From a checkpoint of a small transformer trained on Wikipedia.
Size: width 384, MLP 1536 tanh GELU, vocabulary 6529, 18.7M parameters.
Training: a variant of SOAP for these matrices, 3903 steps.
Each number is 128 + 24 x the weight over the matrix's rms, rounded and kept within 0 to 255. Layers, rows and columns count from 0. Numbers have three digits each.

# layer 4 attention output (transposed), 384x384, rms 0.0624, rows 157-167, columns 0-127
125106092117154126061140139139204099115145105139076133147159146147117153132143114145107162126136146105121134125127162147131129129101096165084088161116097169147058140138136066132098118115175132104127139111134130103137159106156102124155070110124147103131129113119148096086124147151129144106149084113144128123091124150144146131168111142134118116137182115153108143079094114112156152117113
068176118134141178134124131139175141088148152164157125107111156167143132130185115113108109125131145118120133088104207200135132160144113066148123113133086115156093151140168126160144145111122131155148126123140099145124095176111096124162083120090123167132098127146149144150111099150119188118077127158136140146146093116112106133146109110133135119122105112130169100154125120110120154130162
113131127121112151116144137136109130081096150105117136124134097136124139158128135107139154102144138148134135180170163132181107090121128152157111102128123142085171069140106135129165077118141127154111131131104138127126163119080154141135124169131082120156163145167175106165122159098118148158141124139086111092130151186094167161135118088143121166168143185134134096137158118139095130133197
089111140148094113135130139094162150145108095118140115126103175143138146121102138149129043111103141125138091150111131106101130104145149082111107131126158113139124122164128131121127112140172127157175101133156144116138128121134114149146078159122114129132131138177095114120141149120135098085139140167098148133150150120113134108101100119134138117128123113153141119162148076152147142180121
145165138168176111160097119095147111086169113148123167112120133111150123134130086089145142101157107161110141158120126107171126090128119171084111121108130136123127091136193070106110127134089134134151149143139114110138102156168095084161167163089121152120195146085146126171159126159136128099105086122129146152138138114115152155139163140093150112088179108102151141107165127132130157075137
119120104141115116125087108186151108125053095094139149137133123107140113120099141103175103070119155163110145125141158123117123147133121122160164113119116112124079114135121074145096144095124084114119162130144132186163164133133152126128131153156077124137117103113126142085121149104121132131114117140114146087098103086173147100111106070122126108138108136132124138140110129127166097098151
124117124154122089126163140090176108123129161162177173159113083110105111110153152125095096088133095152173137159207148128163150137126139120122135130137132166125113157122150105140111131152130136145148130114161169124133140127115123129150126117134137131148128108109130146119098135172108146147131098103141170118155117109139118123100142167136136105124139112091137120075173135123110175118141
124151110132156133097139146131151120121121120127107121139112111155146144103123125127147141165114152118153098147157118124156088163145139122108142116108117112164154170115127147135147144128080140105106144147161108119106115137148156121152127113152110191117096126162099130156117148079139177128109110151142132121092169124116124135142132114095143128107141156152123152115121116113151096171127
103119085110140139120134118105125142127160150143090108120103158079161126119152146175140123131099108126183125133146085148150104131150137107123110127134136128136145138130131108125090085186168123071125142145101129130105165169128159116101102131155154086119105137160141097127126134171123140116128101134136201112134112161081075099122127116153097123151113126129124127064136133127141134112123
144134121106149135116149131132164110122132135140162122133104122134121127120098141171163138137134146112153103119084132177104141149108149122152116137127111121084118139137113131160142103091093116158132134130118181087105137108108161114099058109120079152142113153128109138081146125128176124125136120153136153149137125140164134164143112118080199171145116122161173153094138094108092127110105
167092145118084127092122153117145115167106144153119106115163153078110107114139126106126126135149180134107080125144154136150123121138085118125159162132092147127116126144109109111137105100162127149132131134148123114146107138087173107110127148140112123115172133124215140104186153109123137138122162095152134154131148116124159149120039106114136141105165174127101147132132143151127136139167
# layer 4 attention value, 384x384, rms 0.0673, rows 158-168, columns 0-127
146168120155168166090105108087080134097116156167151135111140142190126148188142116124161158100085129099141129094112110122131115193118093128137154165133118130119156185116114124123131135164135159107130161100134090158142111139110132136094075121118143141137131150096131134122172099133130118113142134094179125131158115147116107178153110122128153147107099103140154104130105141178134145084129
156133124099096152122092114093157133163135119152144161106111130172185125125133122146168091113126100094153125149159099122089129143128124127148109129095114115167146143148141099075129135147197105117142111124136097144119115178136102144092159124132121112154130147109174105132140105125161157175093112126157154139129136130097089072118123106108141137117100149135155101133143124143163168130137
100145129069162106148154116092109097168165154118161130126110121151133114130106133129109134086088127134159129112120145063123156134105183180121102126121148111129146137161155138135101160122117108093144154108134191123114159153112136159142157154143152152118128166115158092164148157145102138095160101081138141122129139122118124101095149132100128123136099124136115121172149105138142147125127
142139111134119136112140106101129153131088117146139111123130137138137136098108092123139159168164147097063160095085150133181086096042091090121119145133145140084138127139082108157101098105123190120126118149098125132144156114090092133126147074125138114154129103146166130132077160161139114147117101186125136113139157105118156148106139125110158142132111088125124090099112110118108176109134
108116114118115120111140106145109131199124048149136080127142107090129112125147131159177152144155120133099147148190109095149106088117085120151105098103149139144136120133154115119113141126119146145146116159118156131171101140142138114118163120128124145133144151162112130107115100107114124112119101123123122168148140063136152114140106146129130163113108143126111116107127119122118135111108
097136119115119139134106129130146175091150109150201103148123131108103126161123122120080126150111100112129133144106120132100160182073123152106130123104131086080110085122077150138117118145141124151137166133097136148167089127144086119133114159162178168100135183130122143134166120106090142105150153153098100143091110094129099121088153185136112120136144097116136122153145179147134122117104
154139172121132149134106128118159147127171123100113152087189103163143127160128085090162129135153141151137116116160131106123098101160113099125128123136130132154147130135165175138133108101113101170151113089139140097101140177141090133158104121120143126116154117097120142110065123120071104172156110129141114128118125129115148130116123140117124101129119136078120095087139125114100097132116
126171090133123147151133141160152112160148154139160141177102129100116109119102152136086139163133153113161126135133135122120129136117124131127103114128100131105101104159154156126161114128116105127166161090186155105096150170111146124138115111136105133148091077162120137168192138118139155125183100145129128131120086125087119152139152160134095116069142112120111133134180131091130151128109
103117149129139157091140097142171106078157151123160187143103138101148089104145123115137139129094114135148146153182130172112132107119088121121146122153150109142106127096156154130085132133140137130133126148117126160120099142158104124123168105123117112121151140088091093132134120172100183152114121121147111094097118152089106100133148136090177137122129120138141135091131128103138068163180
102143105143135136142114127140169118106076128144123086156101103132118129129142147145151113106123095143204140155119129112126109133100124125097085113122134158140101126156095182133117136114152113185052097115146114113151131130087153083147128110112108126120122137102123174169151085131158107122084132119123145116153165088140142158139102100117049118143114126119129141122151133143149100158156
147162107126176145165157099165121142116156113143132127156109088137139122110144087151142103141121148132105134130137122128140112141112102103145158092121155112109087123135134126104123137139110089185136125063109164111122120115167144103122136170136136132143129123124127153138112127146099146105111139171113106159113093161107086090097096144094127141137165146094135134128125144103132107103145